Weights of a small GPT-style language model, trained from scratch on English Wikipedia: 16 layers, width 256.
Each number is 128 + 32 x the weight over the matrix's rms, rounded and kept within 0 to 255. Layers, rows and columns count from 0.

# layer 4 MLP down (transposed), 704x256, rms 0.0503, rows 168-176, columns 0-255
[[145  77  47  92 167 131 168 136 132 125 106 143 156  96  76 135 124 104  93 128 110 108 138  90  63 136 163 105 147 152 158  66 158 111 142 162 137  92  94 116 105 133 143 147 107 143  88 125  91  82 163 104 147 113 143 158 147 135 156 144  96  83  83 128  90  89 129 171 139 113 106 106 135 109 147 147 120 179 139 163 122 138 166 116 100 164  95  91  95 125  81 122 115 141  66 132  98  92 118 176  76 107 191 137 132 179 158 120 112  96  38 138 149 122 127 149 101 143 139  91 156 174  95 118 117 103 174 159 112 129 128 150 134 129  99 163 151 179  97 145 100 125 113 140 154 123 149 110 163 124 113 116 142  75 184 135 134  83 168  77 136 151 137 112 154 151 168 144 128 130 107 106 165  91  71 158 113 165 129 136 115 112 114 130 246 190 161 190 112 153 118 135 125 167 158 184  91 114 112 106 152 170  87 110 105 155  75 171 143 125 116 166  98 139 140 165  72 142 112 144  67 170 160 114 100 111 102 125 120 152 134 160 124 158 129 114 105 119 109 153 130 162 197 125  63 129 150 143 136  88 105  98 152 144  58  84]
 [121 190 161 154 157 127 136 101  63 146 135 164 120  89  94 129 127 126  97 123  79 121 106 132 108 137 173 171  83 131 119 186 123 146 139 125  92 120 201  91 148 165 133 177 126 150 198 124 109 100  79 126 104 201  85 123  89 150 137 141 112 109 130 118 114 151 186 141  82 131 155 151 119 118 138 107 119 120  93 127 143 154 177  82 161 183 104 139 160 134 135  99 135  65  94 132 159  82 149 129 119  79 157 192  95 200 142  64  41 104 153 125  85 148 173 135  53  74 104 112 158  58 125  96  94 106 150 179 164 115 209  75  58 143 165 146 100 149 136 155 104 140 105 127 115 165  95 167 112 121 120 110 123  54 146 162  60 153 130 181 147 130 126 187  62 168 119  83  81 139 173 163  73 121 176 113 149 150 125 158  80 186 162 160 124 117 110  99 138  97 142 150 198 166 118  96 118 135 117 105 170 105 119 184 128  98 114 125 136 168 134 118 131 144 133 148 160 125 123  98 119  97 182 126 185 119 132  66 107 139 128 176 109 148 125 116 160  48 162 136 170 100 146 100 161 103  89 226  89 111 123 137 155 119 144  94]
 [175 106 149 108  49 151 107 166  86 119  82 177  89 158  85 110 111 141  84  98 152 101 125 104 136 146 109 157 127 130 125  87 130 124 122 170  79 138  61 105 138 136 137 156 154 180  99 106 110 127  92 186  79 172 123 141 103 131  72 140 137  68 153 126  49 111 142  55 156 144 109 145 178 131 111 158  96 125 156 143 101 154  81 175  80 113 101 129 121 154 144 120 145 109 115 129 131 161 127 181 126  76  99 133 131  97 158 109  99 110 102  98 120  95 123  94 196 109 167 112 143 179 180 153 171 117 145  95  78 131 145 112 159 101 113 134 137 192 142 126  61 131  96 124 175 145 156  85 176 168  93 147 130 183 137 107  94 169  74 143  49 175 143 117 128 122 160 105 153 142  69 118  88 167 104 142 134 180 112 100  81 103 132 161 119 104 128 155 143 111 133 111 135 126 130  66 128  85 200 103 133 119  86 135 180 129 154 188 184 122 180  66 124 161  84 123 161 138 147 137 115 196 103 126  75 112  86 110 165 148 119 134 162 158 168  64 133 153  98 130 112 154 146 177 140 168  76 138  69 136 117  39 126 133 105 104]
 [130  99 109  91 144 150 123 146 100 101 138 131 134 135  72 138 100 153 136 118 102 128 187 145 107  95 120 107  68  81 137 137 154 131  83 140 114 176 166 117 119  81 141 167 126 125 187 149 103  98 131 112 129 202 159 130  87 120  82 189 117 163 161 184  86  91 108 159 157 173 159 120 161 116 105  97 108 153 109 144  47 130 197 169 163  94 126 116  61 155 130 170 164  92 161 106 141 172 121 150 155 148 131 188 107 167 149 137 203 140 107 105 136 126  78 103 152  89 129 162 129 195 159 154 114  77 174 107 168 110 111 133 156 101 144 102 135 160 170 104 142  94 122  94  84 138 158 162 134 121  76  71 147 109  99 113 106 122 115 135  96 120  83 140 177 173 128 142 108 141  94 100 115 143 151 177  95 150 121 148  94 135 167  88 124 179 115 144 143 120 118 156 168  77 179  78  76 122 110 102 115 133 185 174  89 137 116 125  96 145 156 169 123 118 153 166  79 175 144 172 132 110 121 129 106 152  99 191 143 119 110 128 113  88  97 129 148  94 116  98 134  89 187  86 154 126  88 151 135 187 194 145 153 102 134 154]
 [187 128 112 141 122 122  89  99  76 116 140 173 158 108 136 119 100 118 131 114 180 127  90 131 127 103 163 148 173 107 103 163 116 146 120 141 113 108 139 113 101 108 162  86 147 110 166 132  93 161 126 137  84 204  85  80 168 108 151 165  90 127 109 109 119  96 169 135 155  96 186 139 100 108 113 131 128 141 176 114  76  54 134 102 121 146 106 134  98 110 145 128 122  98 148 142 197 114 132 236  87  70  96 126 126 110 151 127 129 163 187 157 112 100 171  94  89 203  93 145 142 120 124 121 123 105 115  59 153 112 158 157  96 153  88 130 128 130 115 157 108  91 158 129 162 148 102 143 119 183 110  72 164  91 228 143 143 156 127 159  66 188  91  97 133 137  74 140 145 143 170 181 151 123 129 112 118 152 122 112 165 178 124 145 152  80 184  80 183 107 169  78 121 155  83 116 151  89 131 140 172 130 166 127 158  78 110  91 118  87 135 151 122 101 117 156 166 105 155 135 148 180  71 136 138 124 113 142  31  85 178 126 145 121 112 133 114 103  99 147 120 158 148 161 130  86  96 164 171 150 101 122  90 134 176 151]
 [184 135  97 141 106 145 132  93 186  84 167 188  51 196 104 155 120 108 143 130  95 118 117  72 141 127 166 144 146 136 104  67 106 180 183 163 132 112  64 112  49  99 113 195 111  93 163  87 132 133 105 114 114 134 165 115 120 115 154 155  97 170  84 114 116 109 125  99 108  56 132 163  68 107 131 148 140 137 109 177 117 127 157 144 128 111 163 160 106  94 113 141 137 103  75 113 188 118  85 130  85 148 183 137 140 160 177 197 134 150 137 124  64 160 114 141 123 180 142 110 152 115 129 149 123 150 148 173 143  96 163 170  96 135 146 114 153 159 152 132 106 113 111 191 149 104 142 143  55 110 124 138 171 137 140 150 124 146  95 128 166 114  91 128  62 130 112 124 139 102 102 170 170 140 121 124  77  79 128 118 173 174 116  89 148 175  66 136 140 135 139 154 129 182 194 147  82 116 169  78 131 126  94 188 163  83 129 152  74 113 114 132 142 152  37 156 160  97 149 203 130 120 188 206 126  89  77 181 174 119 153 171 130 153 115 158  97 130 141  72 110 178 148 117 100 100 161 142 152 182  99 141 159  90 194 137]
 [144 137  84 148 135 178  77 132 142  99 164 129 120 149  30 123 101  99 103 143 140  60 149 154 104  93 152 163 162  81 117 173 148 132 119 165  84 117 117 145 159  81 148 148 131 139 132 173  75 163 134 102 162 129 136 138 108  99 119  83 165 183  83  78 185  95 119  86 111  81 111 136 116 109 140 152 133 165 116 156 174 126 136  90 191  82 109  81 147  89 102  90 120 152 167 144 144  53 137 166 134 135 125 132  95 100 139 136  82  57 163 138 162 154 136 157 170 115 158 113 209 107 119 133 129 118  72 172 118 113  58 130  92 162 179 170 115 146 105 130  91 108 173  81 127 154  90  85 118 114 137 156 121 120 159 122 119 154 140  89 111 138 133 175 120 109 104 136 198 138 129 110 161 114 157 125 153 139 136 179 124  95 140 142 196 149 149 107 120 147 132 138 136 123 153 177 169 148 125  88 130 171  57 199 107 214 135 171 169  85 117 101 140 128 166 143 156 107  85 167 179 125 120 139 102  74 175 104 184 120 116 138 134 103 154  92  90 190 136 179 185 139 130 142 103 158 138 135  92 142 113 151 129 132 117 100]
 [116 131  95  82  97  86 183 163 136  96  63 133 144  56  81 110 163 149 137  99 114 124 166 114 115 147 106 135 227 135 119 156 119 140 109 190  74  95 147 122  69 111  87 134 107 113 119 124 128 149 123 199  82 168 112 167 133 139  89 207 154 145 148 148  96  57 139  77 139  93 130 147 154  78 107 120 127 149  98 162 168 170 133  85 119 124 121 121 127 124 149  80 149 133 181 144 146 126 115  75 133 159 130 154  58 151 131 174 109  94 130 154  64 132 135 106 127 168 165 148 200 138 106 138 115 174 160 126 105 137 126 118 144 140  93 180 146  65 152 116 143 122 141  91 113  99 127 114 122 137 122 139 119 162  99 142 173  79  85  88 119 142 109 130 138 146 143 168 108  94  59 127 128 127 124 117 125 145 131 203  79 137 139 139  66 158 108 114 120 119 106 101 195 142 127  74 139 217 151 133 129  97 124  97 131 168  83 174 110 160  67 153  30  74  47 118 140  85 106 141 156  76 120 100 154  99 117 194 116 112 117 127 150  99  81 152 160 129 164  63 107 139 109  92  82 144 108 129  58 145  79 117 121 182 109 156]
 [135 150 148 143 169 114 105 107  66 120  93 146 151 130 156 161 140 122 127 108 139 181 142 192  85  84 123 156 110 166 119 145 194  65 147  84  73  92 156 190 162 114 124 177 140  82 103 198 135 101 123 128 148 145 112 118 126  93 120 136 124 160 148 127 115 155 163 151 151 108 119  80 152 123 160  93 164 139 148 157 102 175  55 124 111  95  89 107 139 202 155  68  87  88 104 146 128 134  86 158 132 121 112  90 134  94 149  90  96 136 173 114 155 205 158 159  93 161 167 126 162 111 133 132 174 141 117 166 115 143 130 100 110 132 156 146 128  99 123 192  75  77  63 112  78  85 107 130 117 115 156 167 116 112 162 140 117 105 135 174  64  69 136  64 133  92 111 170 110 142 148 120 140 120 194 147 172 117 146 124 125 154 122 101 134 113  92 180 122 110 181 108 106 109 150 100 119  47 123 142 135 133 164 115 123  60 169  48  61 159 127 125 146 110 170 117 110 106 123 136 168 128 110 149 111 161  90 103 111 185 115  68  92  78 163 129 125 107 141 134 164 110 131 168 174 171  76 169 130  85 108 134 139  95 152 154]]
# layer 4 MLP gate, 704x256, rms 0.0507, rows 169-177, columns 0-255
[[ 85  62  90 150  87 104 149 155 123 181 173 160  90  91 120  98 119  99  93 141 102 123 133 168 102 109 101 159  76 131 149  88 105 135 117  88 108 133 140 178 126 157 141  66  74 123 107 142 171 159 165 104 106 145 170 193 144 126 168 145 101 116  92 143 185  23  90 191 121  90 147 191 161 132 113 138 118 122 197 167 125 138 136 138 137 124  91 104  81 164 171 115 209  67 196 123 117 193 124 163 106 134 148 115 102 123 128  89  97 154 174  88 139 112 185 164 129  85 130 150 155 115 163 126 132 191 157 126 109 118  83 181 148 155 126  87 104 172  97 134 176 143 112 121 118  68 169 144 208  82 153  92 116 124 135 116 116 146  69 132  91 130 138 109  89 163 159  71 139 116 172 138 125 137 139 214 143 147  63 148 136 199  85 160 139 130 131 165  96 133 122 114  61 116 207 138 134 109 150 160  73  89  96  70  84 174 182 176 101 110 141 119  98  80 142 164 139 184 167  49 109 102 144 176 117 123 140 168 113 133 138 138 189 131  77 183  72 156 138 101  67 110 124 102 111 192 172 140 115 105 123 150 114 140 136 171]
 [142 159 165  62 185 121 132 165 131 188 148  82 125  79 115  84 123 130  71 157  93 174 104 141  46 152 175  65 176 176 173 146 106 187  80  92 168 127 173  97 145  71 215 139 154 209 160 110 129 165 154  87 129 110  96 177  40 135 131 128 239 146 110 106  97 130 107 144 149 138 129 119 133 139  94 107 106 147 186 140  76 165  81  89  91  93  72 146 121  67 115 178 102 142 106 156 119 148 118 156 138  49 120  35  98 134 141  86 145 130 103 157 127 106 211 125 151 100 115 141 161 113 129 214 134  78 156 153 114 119 187 126 135  86 157 121 125 188 164 139 102  82 123 123 162  83  99 155 230 153 210 153  68 122  96 105 124  99 143 148 143 112 135 133 132 124 155 176 153 123 169 117 192 125 146 150 105 133 104 161 193 117 144  77 169 144 115 118 116 129 100 100 125 114 138 113 138 135 144  92 111 123 125  95 124 161 165 124  81  81  55 141  95  98 123  96  85  95 162 158 138 120 157 135 103 105 160  75 127 151 145 194 164 119 106 131 129 106 144 150  96 134 108 125  91 109 109 124 147  83 132 164 131  95 149 100]
 [158 129 107 149 132 131  88 121 112 175  95  41 128 138 109 178 137 115 157 139 109 181 101 172 104 118 161  84 129  99 107  64 120 151 128  97  81 133 130  92 119 166 108 129  86 140 115 140 113 157 134 120  96 135  88 180 166 209 113 155 109  95 126 102 116 105 117 144 147 149 116 121 122 139 118 146 122 113  86 167 112 114 144 168 150 116 132 133 123 128 138  94  48 156 100 163 141 128 122 167 123 159 110 121 131 112 132 179  97 146 165 198 173 149 118 127 145 171 127 169  88 150 104  86  57 151 109 130  74  94 107  95  87 115 120 129 116 132 138 114 153 140 162 173 116  85 105 129  76 175  98 169  99 148 102 142 116 118 103 124 166  90 106 128 129 146 145  95 202 116 157 139  96  98 135  91 127 139 185 116 109 128 106 167  46 152  92 160  96 143 118  89 164 134 198 119 131 153 139 127 157 138 109 123 181  94 109  89 133 147 112  60 137 157 137 117 111 106 113 115 148 107 115 163 143 121 137 126 157 175 154 160 176 121  83  86 113 139 134 120 158 151 133  83 152 146 210 113  83  85 167 138  75 127 160  48]
 [129 115 123 192  91 125 140 162 125  97 103 110 140 129  93 119 154 110  94 164 146 110  67 135 100 114 180 102 142 120 143 101  74 129 145 167 165 161 135 123 103  84 173 141 159 129 134 146 154 130 133  40 116 124  98 133 114  78 107 117 111 167 108 117 138 137  94 113  70  33 134  82 203 235 124 110  53 109 136 205  99 156 148 119 116 109  75 180 122 120 139 121 115 119 103 163 140 129 126 112 158  95 124 118  96  95 115 155 188 114 118 136 151 176 110 102  99 121 139 127  93 150 171 138 118 187  97 109  88 180 131 137 139  70 104 166 122 117 134 147  84 146  53 130 199 124 108 130  86 135  45 108  91 111  92 139 121 151 126 160 113 129 135 156 109 110  95 152 162 123 103  90 126 111 163 154 120  89  96 144 164 159 101 138  88 150  97  53 146 184 130 109  80 177 123 156 166 122 162 101 128 171  83  66 109 101 138 121 141 102 165 143 138 149 141 109  86 122 147  95 103 111 168  88 125  99  92 102  43 110  94  95 168 159 157  98 134  95   0 137 109  62 124 124 138 137 136 135 159 181 117 136 147  97 109  81]
 [154 145 120  97 123 115 137 181 164 138 104 114 229 105 129 117  64 155  51 144  71 115 108 113 174 137  80 101 120 165 145 100 148 116 115 146 109 124 137 163 128 144 160  38 106 179 122 130  95 136 130 176 159 135 122 160 127 130  95 100 162 117 129 145  97 122 100 125  62 172 124 145 109  79 140 164 141  70 143 176 136 148 106 124 105  95  96 137 116  57 153 106 159  99 114  61  94 165 103 143 103 133 133 146 171 108 207 137 125 141 187 144 155 145 105  77 110 107  93 191  79 111 144 152  86 143 110 162 123 129 142 148 122 172 153 150  75  56 103 147 114  91 142  66 151 139 117 124 147 113  83 117  73  97  69 122 170  60 116 120 191 121 117  55  84 130 132  87 136 159 139  90 143 136 167 169 114 127 180  99 235 174 161 187 118  86 182 176 158 154 150 132  59  79  67 155  85  97  90 181 132 114 108 161 133 133 117  91 130 114 125 123 152 120 221 119 136  97 110 146 112 120 171  95 108  67  93 137 130 130 157 129 145 102 157 106  94 110 153 160 110 186 139 122 131 119 159 110 108  89 141 139 159  86  86 138]
 [162  94 116  87 128 105 105 112 138 122 146 123 102 114 131 147 128 125  99 149 139  79 109 166 168 153 149 151 154 115 154 118 113 127 146 136 126 139 130 120  75 188  91 168 121 104 130 111 124 130  80 109 169 136 209 124 123 137 185 160 127 195 187 117 124 178  99 135 107 169 125 154 147  72 162 172 119 145 190 122 156 141 140 161 186 125  85 144 150 130 184 114 153 152  96 148 131 136 174 156  63 139 163 132 116 110 147 177 114  71 141 134 121 151  21  81  68 176 108 130 110 125 214 173  94 121  77 111 113 133 104 114 137 137  71 127 108 131 156 119 128 119 155 163 131 155 111 112 134 175 157  72 113 115  95 150  98 167 117 128 129 162 213 142 169  79 127 137 149 120 159 186 128 119 173 145 156 132  94  60 124 112 160 142 134 141  83 140 106  92 134 149 114 122 124 183 142 139 122 131 202  58 102 118 142  78 164 162  85  53  73 101 154 146  87 116 122 132 144 147 102 126  99 123  81  86 161  99 158 112 105 160 135  70 162  71 121 153 149 128 101 140 170 196  60 118  75 171 129 111 121 161 149  85  89  63]
 [163 160 142  87 121 130 125 204 167 112 107  79 109 149 176 110 111 181  68 131 150 113 143 110 207 118 135 114 140 122  72 147 115 116 172 106 167 139  91  83  84  85  62 150 163 127 134 161 106 137 165 109  90 162 159 116  75 105  98 110 105 121 119  98 140 124  63 172  85 123  87 154 179 145 132 131 111 157 101 141 128 113  77 191 110 108 179 173 160 156 186  94 123 145  97 118 127 159 120 139 106 120 166 117 128  77 147 108  91 130 154 122 149 160 120 143  42 132  94  84 101 131 117 112  96 108 116 105  83 117 162 117 128  83 121 105 109 185 134 131  92 137 111  82  99  88 131 121 128 109 141 101  83 112 134 112  86 100  71 160 135 110 133  58 107 107 179 125 183 139 154 133  83 108  99 202 185 135 190 139 173 140  94  87 148 182 119  87 115 214 167 130  83 116 110 144 120 113 132 211 158 110 103 149 141 133 133 128 125 155 166 112 155 128 154  98 152 122 146 162  71 149 118 130 106 153 163 153 118  91 148 180 177 145  89 143  95  96 149 140  93 141 200 165 112 110  95 156 101 150 134 153 107 146 183 158]
 [151 112 162 119 130 166  90 103  76  99  73 193 167 135 142 113  74 142 141 132 124 142 156 120 120 143 148  63 152 115 126 115 128 150 127 124  61 128 178 124  83 161 106 163 122 146 118 157  89 109 143 143 173 123 138 103 162 165 150 144 100 100  99  69 128 112 162 160 158 143  88 145 162  92 134 131 118 109 178 188  93 135 115 152 121  95 154 133 111 183  80 104  70 138 135  91 132 126 104 157 113 148 143 129 167 174 122 105  99 106  92  66 139 161 132 124 150 172 116 110 138 138 116 122 105 118 152 109 155 111  96 105 171 108 132 112 157 117 144 107 145 139 123 153 117  96 162 100  85 142  76 180 126 133 180 186  98 132  53 163  50 152 109 118 192 154 149 123 132 125  84 147 183 132  83 141 123 117 156 203 165 147 140 112 171 134  90  99 139 116 116 179 128 133 134 134 178 140 120 148 104 100 112  96  87  72 209 149 105 125 104  64 149 174 126 154 121 127 183 144 147 122 137 139 123 165 116 171 105 159  96 140 171 117 101 104 137 142 146 163 173  69 137 170 173  74 168  56 139 127 115 134  83 107  89 120]
 [ 99 177 121 137 167 219 131 118  93 146 114 139 105  85 153 107 119 115 171 169  62 110 104 160  77 134 189 116 108 172 199 112  84 132 220 102 168 106 173 159 156 151 148 117 146  69 129  80  65 126  56 183 152 140  85 134  67  47 127  98 121 166 125 169  97 222 147 138  99 150 130 179 118 121 150 150 130 205 136 172 144 118  99 127 151 105 166 137 130 148 141 100 139 145 125 167 150 108 125 162 134 111  88 117 143 149 126 131 138 152 131 117 134 108  92 133 122 154 168 129 123  65 114  71  84 113 108 155  92 136 162 147 134  64 112 132 105 133 145 118  74  86 134 129 141 171 121 110 126 118 142  92 137 166  75 132 141 151 148 107 120 142 133 129  92  86 177 128 143  94  90 145 126 136 137 119  86  99  89 108  96 125 149 107 149 119 202 102 140 150 132  89  74 141 156 123 156  82  99 118  93 164 124 162 131 162  91 129 107 135 130 194 124 158 149 182 118 138  94 123 105 183 142  96 145  94 135 100 113 113 132 114 174  44 121 130 110 103 157 104 111 129 127 169  79 166 161 117  80 179 130 141 132 129  90 118]]
# layer 4 MLP up, 704x256, rms 0.05, rows 169-177, columns 0-255
[[109 140  92 144 180 124 126  98  93 133 179  92 112 215 180 169 159 160 141 117  91 149 174 145 131 188 157 148 168 153 155 113 209  81 145 136 116 177 185 154 222 108 120 121 131 103 148 127 103  92 162 119 143 153 103 114 201  84  88  72 123 105 166 139  96 107 138  92 117 144  99 132 141 203 157 120 137  90 134  95 172  90 127 169 127 142 177 132  95 149 119  99  72 190 137  34 126 128 133  60 110 147 153 153 114 146 155 105 134 119 110 131 155 102 104 133  85 134 129 163 172 207 121 146 130  98  94 197 169  88 134  80  85 115 117 125  83 109 129 103 147  85 176  71 150 168  69 184  93 141 102  99  95  84  88 113 123 148 205 113 169 182 135 100 165 111 158  97 142 109  77  68 128  70 135 174  94 162  95 178  45 129 171 142 139 125 175 140 114 164 139 152 104  96 108  92 103 110 140 117 130 180 149 177  91  99 146 193 124 115 125 126 147 114 171 150 112 112 139 131 131 129  97 164 213 162 111 130 138 158 165 141 101 182 124  87 114  81 138 102 129 134 107 162 105 147 133 159 164 116 252 173 152 147 109 137]
 [ 76 169 107 193 118  83 108 168 160 128 114 118  87 141 162 159 113 136 153 186 155 124 136  91 129 117 107 130 136 125 175 170 149 109 191 166 128 110  76 122 113  60 101 174 172 159  53 111 141 164 197 117 109 134  54 102 152 152 131 186 109 116 119 190 194 162 119 122 130  84  97  93 154 111 170 130 114 120 135  85  96  96 127  85  95 110 173 111 170 158 109 182 103  95 176 161  87 125 108 103 102 131 152  70 146  94 176 156 126 137 148 133 182  57  79 137 112 113  46 153 142 199 139 102 134  77 205 184 197 100 101 130  91  90 135 164  71 126  70 151 200 150 122 154  79 146 147 138 121 129 130 148 134 109 137  90  77 110 112 113  97 173 147 112 148  98 111 162 113 136 112 142 155  72 102 237 128 140 124 175 150 154  45 107 107 145 105 116 168 122 191  80 118 143 116 108  88 115 124 152 151 106 181 154  65 174 154  81 176 107 137 142  97  69 100 108 169  70 129 103 136 127 159 171 152 184 125 169 136 135 108 142 129 140 122 198 155 138 133 133  79 127  92 162  80 134  67 164 112 129 139 124 110 103 147 187]
 [121 162 132 195  77 183 108 132 141 120 167  98 139  81 135 167 189 142 122 127 113 134  85  99 137 152 185 119 188 196 162  67 158 102 159 165  97 135 156 135 166 125 136 120  97 133 138 107 130 163  99 112 102  96 110 163 172 148 162  96 184 132 136  65 114  66 161 137 107 149 200 155 107  99 108 133 132  82 149 172 127 126 130 129 113  89 123 182 110 145 117  35 120 171 145 153 186 123  40 144  94 131 108 167 158 166  75 145  90 104 121 140 140  34 147 117 187 169 126 116 122 125 172 130 137 187 110 112  97 117 124 157 122 118 111 140 193  89 120 155 121 130 117 139 167 135 144  96 186 149 136 118 126 143 133 120 173 153 155 143 162 130 101 103 126 145  62 165 129 148 169 168  95 134 154 154 181  99 126  76 116 135 131 102  66 137 124 195 143 107  98 113 110 179 138 158 175 138  78 144 131 155 154 123 129 120 106 148 106 143 156 121  94 113  75  71 133 142 100 170 150 176  89 136 169  97 123 121 148 120 127 124 132 154 124  92 122 107  81 129 149 140  99 122 106 132 183 110 143 128 148 154  80 133 144 152]
 [119 136 129 165 141 150 104 105 113 148 148  99 140  93 142 132 142 158 132 162 100 125 123  98  88 163 164  91 137  32 138  89 172 134 218 137 104 150 131  88  58  81 114 154 101 118 113 137 114  96 194 112  76 191 148 115 161 115 139 145  67 141 132 133 144 128  73 150  96 203 151 152 152 110  60 122 168 101  94 164 184 156 131  89 120 115 118 181 106 151 112 141 127 191 139  88 148  98 113 163 136 200 153 131 105 135  89 103 163 182 201 173 144 144 151 111 117 134 195  69  72 149 151 140 156  82 176  75 120 133 141 175 150 138 100 144  86 143 127 106 174 142 114 130 160 126 160 184  86 170 133 117 101 133 118 126 130 127 175 148 118  90 111 120 141  87  92  83 152 127 123 135 180 108 113 130  75 107  73  16 174 121 150 137  78 142  95 155 122 137 161 148 123 106 189 135 186 148 149 147 114 107  46 115 104 105  94 112 100 141 166  97 108 116 124  90 141 172 191  92  59 176 160 119 123 130 132 130 150 145 183 134 120 133 168 122 110 134 114 164 150 173  98 141 155 169 101 121 160 122 100 164 103  77  97 122]
 [ 84 184 142  96 145 154 124 197 147 133 161 180 103 187 122 125 180 161 174 131 116 106 130  96 149 100 142 136  49 188 126 138 111  45 149 161 106  80 102 162  69 131 106 143 198 177 180  86 129 132 122  58 136 185 142 116 131  81  97 153 161  69 146 127 108  84  97 142 147 121 127 178 150 115 148 133 160 183 118 173 136 118  97  43  84 149 121  93  86 134  74  84 113 111  77 116 172  65 136 184 106 172 140 157 135 124 156 112 107  89 137 147 133 163  77  94  94 167 136 118 135 148  77 138 139 146 192 170 154 120 131 152 139 169 120 173 131 142 105 208 144 159 163 154 151 121 110 136 116 105 121 116  92 114 150  98 126 141 138  97 130 102 149 217  90 198 123 103 138 166 185  79 115 122  84 102 152 154 156  80 137 156  77 170 105 115 125 141 123  63 138 208  84 177 168 146 146 130 155 170 148 172 131 180 138 100 108  86 113 121  96  74 158 105 129  49 169 155 172 139 104 161  97 100 177 147 185 105  99 186 132 167 122  68 144 145 132 146 117  81  93 121 168 124 186 123 168 155 163 128 144 206 123  94 111 134]
 [138 124 134 128 183 127 158 104  74 130 101 132 151 192 175 140 129 116  92 143  89 161  85 189 140 164 119 150  60 123 116 148 158  79 112 172  97 131 137 150 163  75 127 143 131 193 117 171 118 162 106 124 100 114  82 162  88 138 141 105 100 103 146 123 130 144 130 133  95 176 109 172  73 119 114  91 143 121  89  97  92 147 146  91 159 152 164 126 121  74  91 151  94 162 167  66 128 133 168  76 138 123 169  77 122 115 132 135  74 135  88 161 123 112 116  93  82  92 142 111 149 130 139 115 101 182 143  53 170 195 135  86 142 134 136 173 154 120 156 156  77 131 147 154 183 131 126 100 129 140 179 158 162 134 207 151 137 171  93 155 119 142 183 124 149 141  77 133 173 165 122  95 159  59 198 109 122 178 144 142 148  84 138 104 134 159 130 143  83 139 117 150 163 141 125 127  92 132 147 105 164  81  91 114 124 168 126 153 129  89 176  94 159 138 103 126 149 157 117  83 133 121 139 160 119 125 122 106 126 171 136  99 164 121 131 109 102 182  67 129 146  71  95  96 149 136 165  78  53 149  98 155 140 170 105 144]
 [ 96 112 111 181 151  95 147 196 123 111 121 108  99 133 151 139 108 127 144 119  34 113 158 101 134 161 150 144 123 153 124 143 189 152 197 152 173 168 129  98  91 139 118 136 143 111 197 117 112 148 158 118 150 115 108 156 156  96 143 178 169 133  79 147  96  82 117 132 132 157 186 101 113 111 145 188  82 103 111 176 139 152 146  80 148  89  58 105 103 119 139 123 106 104 144  99  98 153 133  88 143 103  91 109 181 143 157 148 119 104  81 134 126 156 177 166  82 196 109 176 153 104 120 119 169 138 170 108  55 192 147  65 124 146  80 138 103 123  93 121 121 106 204 150 126  91 110 163  87  59 136  90 152  89 118 168 194  88 169 113 173  90 153 167 113 132 159 133 147  97 129 138 147 138 179 103 102 116 149 161  85 152 149 153 163 106 172 102 112 110 100 140 131 124  76 126 169 114 152 141 110 188 114 118 138 153 104 138  96 158 158 128 143 104 129 146 146 107 142 159 147 110 116 109 133 161  52 117 118  70  55 144 127 113  67 107 193 166  72 174 120 144 138 103 114  97 125  71 131 136 145 118  96 120 121 120]
 [120 170 136  98 132 121 102  96 133 131  81 164 112  98 114  71  63 140 184 128 173  99 140 120 123 114 156  77 146 175 130 121 155 153 144  92 113 175 125 123 138  71 177 123 140 135  99 126  83 173 129  97 114 155  66 120 150  87 132 137 124  86  84 103 141 188 153 141 173 147 127 157 155 169 119 177 148 164 108 133 135 136 150 126 108  92 117 103 122 111 164  43 124 138 136  86 116  94  89  97 138 127 121  83 168 151 122 102 129  82  89 124 149 167 171 127 154 180 189 100 104 138 162 103 119  98 163 131  91 104  93 137 141  90 169 115 116 166 145 125 127 118 173 136  75 104  97  80 166 186  92 121  87 135 115 137 135 140 144 172  88 179 136 106  83 163 114 141 125 114  83 140 163 165 158 137 129  90 175 155 162 147 152 116 127 183 120 101 160 104 140 106 110 191 130 167 131  92  91  98 121  87 116 145 175 113 177 168 124 114  87  58 170 139  75 167  71 123 133 162  55 136 127 219  84 158 106 143 132 136  83 130 129 112 128  81 101 118 159 101 124 139 190 166  98  83  87 152 144 101 143 137 166  60 108 139]
 [115 145 111 140 112 142 165 155  97 152  75 133 107 115 133 160  91 111 202 126 129 170 153 189  82 121 123  73 132 223 120 163 133 126 152 113 105 140 143 171 172  58 138  87 180 103  76  58 151 157 150 152 146  70 137 109 211  84 121  96 136 148 158 163  80 227 150 152 164  54 102  97 197 118 157 185 110 147 120  83 156 140 166  94 110 117 155  64 130 126 116  86 124 166  92 131 160 113 113 160 102 121 120 152 150 130 110 107  64 115 125 148  89 128 113 131 139 111 158 132 133 101 114  76 100 111 156 174 111 158 104 112  79 127 136 148 141 104 163 141 142 109 128 142 154 136 139  80 101 105 130  74 135 139 150 125 138 150 164 175 101 160 157 159 152  78 108 170 103 101 123 105 103  96 135 154 135 150 122 137 119 155 136 100 105 126 132 118 100 171 134 100 121 144 129 125 110  84 174 116  80 124 142 118 123 140 187 130 116 181 184 109 146 167 126 123 136 143  94 147 187 144  81 153 159 151 148 160 111 136 154 104 178  97 105  97 131 157  87 100 101 185 151 120 120 190 147  90  87 145 131 162  85  88 111 157]]